Part of a small language model's weights.
Size: 20 layers, width 64, 2 heads of 32, 2.04M parameters.
Architecture: LayerNorm before each block, rotary positions, no biases in attention or MLP, untied embeddings, attention and MLP in parallel.
Training: a variant of Muon for these matrices, 6977 steps.
Each number is 128 + 24 x the weight over its row's rms, rounded and kept within 0 to 255. Layers, rows and columns count from 0. Numbers have three digits each. The size before them is the row's rms in percent of the matrix's.

# layer 13 MLP down (transposed), 256x64, rms 0.106, rows 186-255, columns 0-63
104:098156153135114123147105103079135131141120149132159155165144148074067114129098149188114135137132132078150123127100106124112150120100118162137139101143136142109149113128139125142124150092166151
103:121104108088127115121084116124080130119065157101164146084149160129120156099167131124146135132120087160129155122148148109138082128116151165135152127119127144116115156159103154119158132116141151
083:133156101106136140128115115078129083115122135176121121133122131076149126124129126089125154116137150121153153143116136145148118152104166151138093147137087103103151147102150161121132175100178085
089:142105130150127133132142139156120133143155170152140089097127136127094123106162130150151108149143131106073152155122111117114107133157126126051150113119168129183130119080129087102104119137136131
099:093114137174136136128165126110118156088145085158102122099146142146139117113125090121152107101114126175106120116178106113118150108137173087110175131116134168118141131157109108158128116155104121
092:134143102140125143140173118161152123106142154157163108127117113150114082186098096132125099118148132077086132109142129145081115138098115138115121117133147177143141163128154100129150127120112082
086:128118137157111129083112155116118176160148141086133132156128131148087145089132146138175159143120140130140121063132083152158116171124116147114111116099101143112142151128117101139085149121146112
088:128116105127115133152125150122194149157142151123121101156108124163174133127122124109157135148125069119101138105116169101159094139134126116173099138127122129130118093071171106110133099126112115
106:135123110167124164143129132129108168166136168154135120150195108134086136130094113102126120123112126153093131109108167105117072150114118118098127127099142119149139117129137091086101151164128104
107:098155170136114137128085110160110140134068175091143167145140156095149130143107122103139109146145126086111139114103141112170155126115110156103172136121111113114122175149132133146132100125142101
115:149126127148141118144119175148159142128116101113143106133154079145114075093121109173109080144162114107138131115111132135149151183118123135117111133109157192114111117126149101097106149125099136
102:113139110129130085108156155129128121139131047147108176134156132101124132142134129083106105124128136136124123142139124134108119144169121117176113188169160106154109132120169113115104117140093119
130:109112141158148098109126110088094117136136147117120154107131103098143112127135144136114141100157155123172145106112101166191136176107110105152138134111117136147100162155105106111146179085112123
142:113139118116165130119177135151071091126141124132119108149101116177131121098147131100130131112166129148140173170142099122122142154156130156115135107110089089134119152074130105130129149141084110
113:156136123096127175117124138098121157133098170084109131126100150160133137128123074141136104102142128140139118129098116121186165174118156128116096138140142099106157123081122097130108155146116158
089:143162113111135126166067104139105129110121151113140138145156140144133152142105132100145111145131181090126114101113168102079122184128103142104134121131127132137113116093081158107141127157162108
112:106119155116102122137091102128136129158138121107095139146128109105072145128102100132169152167096129119121165143145127127129115131139169144133167068133165100092112161116102122110120163124171143
121:154121130102112145123154137084145105121116114113135130167100130137140158144161097126145136128143136094175153113082094131157136089108150147152084102096129138094181119138128172131117115164121094
097:147113104126124131114102137188112132109152096131100148137117131084092106129140128125122119168107137156103095124086149130163117138157172112189119123148116115089177142153110141126100153152134107
113:134104173183132123126111121130143082119174116118141141139099102158096144136130116104137141132144138110115121189114111095138128119120106114123143152067142163121125112168169159091114108105103144
077:106111142088129084091162146112121121102124132161144121165130175108145109086128128120150182142096115138129126140100147139094162126155143142168095083120117149126150098110135136141149078137111133
100:157127136115137143104080125074076081139128099133121138124117111085143171092146139159112162125128116158161132150110098129123142123113141100172154155146138153124135102119124170146110170133111118
087:159062134140138108064118136102142102098150149137090168157125115136102124092123106152144120102093122125131130179099093128154158113159117097160145166143115125134135126151149128128136136143130153
082:139091090132118163109162140115173120109144141192102123149140131124134152124110146150167119078121144108118103169097107132139152177083123132134103121125098095156149115111127127145166131103109124
107:057146160155151133144115147118121108150143129149157150115151142095102121130115167157140145098118119068124130118091134133101152138161118108140106107124129133171114128083139134170087103154113147
108:155104137141137119114177122102113177106153145105087164131130120078176122098124113126157121135118104149121143104134122101120103175156139121124131133116167134142096106167141121091129173104120091
105:127116115118141097082170120112140054123162133133128120118139115176184149101140097148101144138150103150169121128102102120151143118155097147139095125107135135148158124164112135130137123150091111
088:081102130118119123110097132106145143148118124059162132143127104167171178107136133103118121134150123127109115117121093149133144183161157136127077129137165127099131086136133156122122105148113139
130:076147115117165133100128144138119119128116150127091097119108126159097134103148143083124134163124139115139153141141112108120159187141124157101095141131084102147082134134154120112157140188130107
080:114130161089122086143168098120128155100109158160154139155094143125155136126151097085073160104131164117170133137134116153125131086145142147147142132102138164118122131100091086122112142131122134
080:111135100127131151146115147084119137077146079116138109098124166127146159152169078138101133128145098137157135155098112171117173142136122098131116095147138162117162134094087134120144144137123121
109:099132138159110089178101106080143180141115154133098162123116116073170117151116126146128143121160126137139139080139094109131110132121110163117086140110122155152081130140133127144136115146149143
097:089141103130125156108141158128142095148124115181113152111134107074173088094128139095154162117111110144109142114130126142178104125095109169155128141118120111126129109096148137102156159134145162
099:129133122150148157123151145120135137122115156104126096137101169135088163122086125128105090127138132127150090107100082166152112136139159181124117122103131137102176106116133168101106119123106179
099:137170144128115149207134156140149121108115099135108155106123140163114167127114110139117125132117123123083105150131177110087123119108094127124122121145145097114172115094186136102135120131117096
116:118138142128171192118134148082128089119107125171107111097147148109148129081138123164124125142115124182145131138108119106142133164119119163118109132114121085080110130094111113159121142158145122
086:100117126133089139139066116147105115130111139146139111129111150101091146136105135123132137149163144144134156126154124132163140182101120116155129092104142171094124104189091127146114174119104143
103:125146120133087196120109162161097136116116140152130145108148109128112137131141138195129102171105098134137111161150146120106146125147133086112105125112114134108119140065157151111128112091142116
086:165100100154112127095157172121150153138108146155108165119124132167121147164135098126136111115132103107126176167124134151102158143128074103091094107116155130109125138093139129089099116126148146
077:109106106111151118164094145152133128136126129115142129098119129134150124144090181147133186148131108156116095180119134072094102150131084135111113139158113142091128128098151144138134092156099134
115:122138092128124125135113129090123161124100122124134130138131117098115107112130100140114163096101121182137095149137133180123191108087107132153163166167157124144099123173126100143150115136101112
096:134132099158152126073157109120151164129113148115179126090187161116145143131115095081132146096123118099120098106107126150111130148154115116131140133122165153130112138089128135122112156101144174
099:131134116131153140141086064115105104156081155132137104128148112179113101156111101153169138161135108122143103089166137132091116096134180095142153112131126122146137143114136133138121112131125166
089:126146125143146158158159140125144110114125170163093078126113188139134111163143140138125127102148086099097086109118126140083114093147144171101123104124113112101129134119161151125123108135137171
123:128091116132153145150158118114110110078125130172140154141150136106114159144151087152098153143119134116171123082134106106114107090085106157135166130150146129156135147121088111094114126098145164
084:132119139121103122088138139155154135110153101092141105118147148183125144115158125087184089132119115173146111083113131159161091112127134108132095110133140151126164129141169118112136141103087127
094:162137147134107098124106128142106127127112172122159156095138115157113145112146119111136144145189114095100138146139146154119101144160132124082149126108121096112166123096154177162123091103087106
099:093119110115142099117099150131122113140110092120143119122118140122120133142120148166106159114145088158132126162111154168136169167132127181163133095134115106098137100115159085154098121151179100
108:157117112132088129122123160168094099108133199149142161150101109089131140120117150169141115100087125146172128173114113134126162143147099116141125083138120148100144116102132139115112119100112128
080:140117110165180141168130131124129145135112131149091149142112138111142125129155095146131142107146069089146106114149152139095111155077116118127101149142128159087124124082158109109111169105140161
099:089149123101161119132117141107096088136135148140120163150148129140150160128084130090125081172154159139122121152153117139127134142123111113142104110144102117136117102048120157152155110151160137
092:141160130102087157126153162141135149103097157106122137135138128171135152125131096123148146151117073148111141074130133128097139124121128110158156161107101114116111133110102189102135087117139168
107:180099132116146108118170090164120140112098179118126088136129127145109130138157107132108124161125113135062137156109162142140085166147092165129126145158142105122148130144107124117095123103125120
094:093131131142182094143130114077134117166136137145133105136142167052112126105122115115112183142125127131142117142161152136146127122156101114162140094139138076112148157117141108100123120151113119
111:159135148089128157108077115129113179159121116145151111139116138133104137111127077116136122142175094134121124143137126121135143143099099159138143134109118108183152105118145116142157058148135093
093:102112059104141128164094160169129100111141130144146131147119154112152144074161110144147146106145103122149135133107163086099135106124161094170116153109135111112119136143117164095144133117137131
093:153156114122115161080160150127122149104128143100135096112148147080138089105107129141119172151120110125116187167121165142129129130128102157141095112110137101126148117121063142142114136151146156
097:078129173131094145128150142117141117142109102191145127100141111083151148111123126094116105138131146138136126116119085066156141160116137149141149132102140157123131118102172169154102133102125136
096:151189133077146107113153153144174133124115146089118109122100126100066115144158153127117142153082102098125135151133105143132137143142117159150076130161132120113103108119119112119145132155147107
087:109135113110168123102153146127155159147116114109124148124104134124160100105090135142099121107118106109141153112128097123104152104173185108110139141105169155129175089155135172144139077128129134
094:156104090125164134158111120183086101082169115176129146154126114106124123158130142147118115127113140115107154143132143149137124091134096118169139129161133155107110148115087093106122129123166092
105:087097129103104140101148131166099146137101150124125112148093132157138126143164154141148152111107116110122139106123114112115116147108202107110103141134127138094154111183132154120135109081167161
097:122132103099120122088176102169139116120125128111160136166130126148121115106161130111166149141153109092106111118118116155145147138135141106132100126117126124101143126183117128044118098169157142
080:103148104157133155136143064119079108140156114115123140139129152086118090119133105102134150163120152120095151179187107135113108133145128119088077139129152124132118168136123129116140114139116149
078:109147150112152102112137102120169119133095124120128077136138132139097124128109124122104123138124103113153131044116102150159109132146181192137121116162154136120146118123165148104130117136115163
085:137118152074090149118156127147156137145129094110087102093120116105179135129120155054115102141097157121100113128135140145103185148141132137149134124148128088133153101129156118143125122139121139
087:136140146101066170126147147113142080103139140139179083129130101194124110119124136130165140158120137109111122139125080133132141113128126108120120102187140135087123118144141127139133112152098124
090:164112109100121175102128159138111117110127129070068104134097142162111176125171149125115143100136135119131142098126159143140114126138099156155083125155159145091110132114113134119146136119166120
117:110180131125151153112133141096138143105085135155135146134148144102180137143171150119145140103123103103105145116102158142076118095117147126090127114141163109129122120097122151107156064134105144
111:145090166132109116155128118090130150131086142124120114116169120177081183130142127124128129125132091086111102141133153109124109159141115155089151133137141108136157137125148122152113112067153165
# layer 13 MLP up, 256x64, rms 0.208, rows 187-255, columns 0-63
098:139125127127181121153104105146103093107171087138139098109115101104112136106146151113153129106119129148099145119115176119135171094129121154174122113130138103112116099128092155078132120099142173
088:145166140139106093163106141158123094108134108089146115092134092141107135146123105153125086139131107134125117134163207149123156109162143097130142095110139101139112127117159114118090140110113093
101:073144129091174122136103107120092081103082126148106111128123101146118162141143141110117125096114134067181114140116171116131113163158118121127115140118116102135121136162112150147105133142149103
102:124102140106117107113149102132089107144137175133139113135166094089094166125100127139090118145075140131129146120089093144118130147158139144152121092133085103177134130103121127095140133119141174
095:159140089141135180123151084143138100141114118092140109115126106142108116156110150162122127147115168107168116131106110127144121063123108140098133129117132125187174139108107083141137134120098134
101:156123169133120102157124163130175092053146134131111123171175146123108100122133169140113092109102124118147157149095123112139147119112094142111125159113139092129133128151140166116117094127122123
099:103112130136121128115144125143125123122143084108102148111150134137125158108115076133110163119141117145167146144132131112188105114097183148088143138177105092113169146082125122120118159130096149
108:144134125102137137120112100082128103093106143108133125098121128092166124183148165102101112127182088091138107127125151108105140128164137104118152138116103108123121147109083151140140119119072150
106:127073137145114087142157080108093128126117128131142122135135134107107111091137147128090130120143156151121139154109151127146152129176126118156124130117132099191097100156115123145177097088164132
106:132155122107128110113078144128136166155108141125145115125115111089113083135100153106116096124137170160145158130128160115116118093146144152123154187160093113169138131090155116141157154129115162
110:129131164124151120138103105137123133117144148085175104118145132122141122140108126134150126121096136087102133081089092091118131123105137117118140123081102154134140146155103199127191125119156126
105:124129127123137104075155147096093128117133149102087142133155128106126107148130136142112158106150113111120151066094113175173140163118125093136147115119113120155139145170093120129122169083118116
121:115113172101157117127139129141121144092127100177093132123145090126106114146153151071165100142110147102121138126142080108131161137118121086100128123143103104109110130119109183136156164137101136
106:143132141095128127127133095104150117116078141125098160113106119114134158112145111118154140132145134138162125140080124128133118120138180074109119149129091102130173125074103102189125126167132140
103:110118154173103167099176171137123106161126154093102134098118135137085102101156100130117148116098105170123132171144118139160112080139156106145140127112126130119146156120087113146106141123115119
098:125112156140197100116143137117082104127141131137129132122117102103108095130108147129122125137105146175088175163141159139147083105164123101118167098151125111161123132127090116128112170126140147
110:132150156088092111144162105109135071142121145108113095109123124110161123105140157122083104141141146151129135113077153130127122106148093106205093118137112131128149127121103137143095103110118134
105:107156154146151095175159122081135150126131127110160104095112133146182131124131151105146114104125119085137153127170089117134163126163085116106131152083120122159113161118109149138125136129103152
104:175122150083164128133144156162115102152103097141144117115137127122155125105111120139135127104119142126159129146154118119130142068161112126065139133099136124096133135136153126144140118130058176
087:200133111142115160138098116115123143135131130116136130132110088108138140167153089093098116079124130117129157110158161164119148139124097141131151149144139117134104182132132106089077108125098116
112:134146164085129122132169133124132144121133114086103093081116143136115083146098128120152155102083120087118154164121164124143103143137129135108122122128119142190125176132148082140149151126114121
098:116120119133091170092134146130112163150089157158108069104170122114117159138148104080128126128115122155163104100139140159110124136144129122107159133135119149160142102074126113110084116144110148
087:121156171116130050127075116139106175110097122112132107095111119162162108132147153130146080140161100105127154094157132143112125125146127109110148147106123125104114149158138123119090128126139149
107:100136149074122095133128093137104111136124118094124123086140132099073130102147135143092115124142139141139147145074148137113127147143146149128123121120122150150150074135117153100178107154093082
104:131115133144168077125173097124129188142127114151112152101145132074131128107119144097084138107107155117111083105139121120152118123113130110098176112083109124158109134145143115144106131128164142
106:117154147161119189163141112111092172165133116125127125090146141088169120111148090100133107110150145116162164096150131117144114097100137130161141159142106097137121131133126088102148115118112104
098:125083154084143109173149126162145137159102127132123091153122144133091131125088124154116122105140161076121089099149146146081106112128126125126151115125131078163153159132129118153123160122154109
107:202141152101108126156164092095142150120069130113142123123167145115175147137127120149119114110155114155119110131146139148126109117132128099107174149153155128135150121151070149122106120113115119
084:151111160110180197143129089110123127112132150129126079094160132127117129134129097134169071127099112121125150117164127128160120114111123070133132146132156109136140117167113135124115106132101149
091:160150151116179125103173188148139142103134135129152172118145122111148107128103112093142160085088126144093131087160140116110101132115086137137157141139118085132119111108121138127116101138105150
100:146104127155129155089162149195100098121157130127163106120119151168110079102121155134137101160087156116120109166121149128126133121153147117151157136117150092104157117128109165107126129138100117
101:114156167148099148115126118110173119124077148119100115121162130107113125128176115110121137082139111118130113097121134140129151120160177140115148101098141113130133119108083105151061160104135103
106:117102152142153114118107075156100124151100117175148124123151122125175109127171128089160128094141117118095109092153108099133102140148133099108135087148121118127088169131110080151129145133145125
097:119128152124131137096138125160123156097111119123115155080138126165111106168098127124173121093107137140097082111147119071109150147077135107151158123116113103179121120120117128116137137136097085
112:148121173090143129107130137111126119094052145131137148111151131130130153124147133114187121122085129127139131114097134125126100142133135077161171109127142132134127129092085172142138131127134076
091:175142132126133114074154124157172126125104117149160135110131148141169098151164115097104136106132114144115088090107102112086141113138145181130137147137122114147115152097167121112093135168128120
095:105121111125094106164118122146136107148111091101135151134142137135154134155109128122112145099084161116132180133131103166127157085171133163103127101166120079115154167167133146106103137114119151
105:178119146156125099180144119148121091156112085088127140114136180117159162135130155110140101114149129147120102116096120110126183162125130114121138149115114146139160163139172134110151143105152134
098:126128142130132125085127153111115113180154135103088119090120104111109130108126178113066144108136134131137141156160117155132165085107190137154131121147130129135096139153110125120095095161108124
097:130161141164160124130134088086101133145183101129108147105125107115117086138125165150124110116106182132122109124157169137123160129144127105118140157114133132132094134129086092156152125130071114
098:131101137103144135124135094125126118116117125112161147105113099064068116111142150175107189124143074147140119149109118135145167132112135132144116115119116119150152119078155175133107125134131120
095:114109107086111115108121128134126154129094108135144080102127144138152156111112105125082069121146128115107084111093119100124083143140147134132161119179127127133118126121083131184115148162140110
090:130144139123169109074144090143102145135185157119132132101163132160157132103133158132200135120103167097125132125141133124141156123132099110112145107135089130143127129149082138089147143105130134
123:122110152146176120129098135130087107105136128111118132151177121091113154146119111144122156117090125101153143105131143126104101103143098148106137096159113068121094160156095166083124123137120155
097:093165133120154128177136143045090132115088149125098115124112101101112130087132131131153094119149113165152158100136104144145146138111146138137124157142110072128132132102121145117119147151118113
089:152154106122159137148138140157097096114102150114148130151163125122132118147105119130134118121100168061158175149172158124130154132111118129139146103110081099101090105139097124107148127156093127
103:127144159158167125097138112116130164149089120158112071065143104157074161131133121130099142117155120115164147164120130136127140155140134150093152148113155094135148141150100130122105136109149127
099:111143140142159119157098116102104086060155108159102103134153122085099146140149109142088158164107158130103130110143093142146145115095083121132136120152131132131120132152114118162165138159117140
094:158099178122123105127130082144093190104141139123156107159142104128125124109117082156136174124122142132155137134134121160142128158151138098139131111121157110113124122092126138181105172088118129
105:123126130097112124118095108115129118172086075086180094137139161110130153165122151180147127099115118140123105106087125109105119154164094133116137143145140127147142158157143139105127118152115164
096:178169160094121123115109098140119122108076137154102126159140147083141129143112136114150156134137177107091116118155107080136135086151119144108096126122148130119096173140092132115107119151140135
103:121128190126141147135178099144165076123144127127111112119123109101155147148122119106145125145150135127104100119108145133128108110144088095079137147137137138173109153101112151103145139146195145
103:095145153120164163122091121181127091103163157098131106085127091140138156153118122121140140124108129122101114115127109104120109117103108070103131125123125148119193122109138160133176127140109116
103:138144121082142155152095108131131150129121114104142138166110122107124131129185105144141105085165140121139136078109118126164121078112165120155119112156126109138112113166094173159148132108118092
091:093109115134161134080133117159134105118111142107116131180107143133090128138123147096111135089172160114176120157120124152133136147150108105139135198112132180135124135117126164141125112163149136
096:147128095160144112105138114149141124088151165162125090119149136142106107128108137161102108111091126126106086090123130088138113140112139133095165124082088102151148151128103110130146127148188108
097:113136103163132160163137168105126087171096152158113132101106109086120117153153089120159116120096121135130146111121147104147162109102126125130146136094096148108082114132111131134102125192116116
103:149157148107124114112086135105156127126128147126115109133097102135142147168150137108146151140091116088101120144084120115113136105109111076182124130107096109159143111084140149114136152172098090
098:153150106119153125089121125114098159141149115082135121125123076117084137116090168144144160139135111141102134117086144112125117131184119139126160146135088105153140128142136153089161139149158171
090:151123133148110123121092118132158176180113182131107075114102133131155101099109136118136133101129158135133138115112123108088144126149116141089170144121112118109148117105133156161117144133098064
110:093108115152120120114140110104139091110165107127118087112121138106184102160100105103093143090138123079114143141146131145173139111111113114134113133122118103143142074115132137089126158180144114
110:158153116126139188151136102125083163099121094102132133110122123131119093104160123150152125171143118141150170142123137140147114103153132116149162115186149105143128128103111079178123117152122124
092:128122145137111152133157123141139061125120186137101092167124118116122121180130128166155105119126137097126137129115161124154142137121084094080129118124069122123121121150157090107141150121122100
087:109106147094156133158114107138109102116126108150113076131147127137133150107134163068142090111160141138119096116129153131088089127153128122126111125124090145169112142111125135126125112174057135
094:162140111168147085127112154136105136147071111161153121115128168101129126126137109115109127090137107090119101126123126110097139091111108124187167120080139128162135132167124086114107133120138149
103:131113105149082073178147161137124185099098158145109097160166133112124109138095102120153118123183114109114131122143129121154141102102122117176119146137154127126124129128119129120104164113106152
089:113132155145181142082108111112145120154142160161139101089135119123141097084135154124160118111083119143126125156111115120085112124151142095128166162104089115101123127104130152146120133116070144
108:156085170169113125116132111109127113141145088148136130157142117112133114142083119143087097117121128146131154127165114159128098119153158133135153193161127127159138127092095111128183114153105118
104:105118131134145114143124103103132167161122101097133122127162129093119112103106139087136110083186118128124083109156147142144072143145164107123155136140114102125118179089093127112121162124140126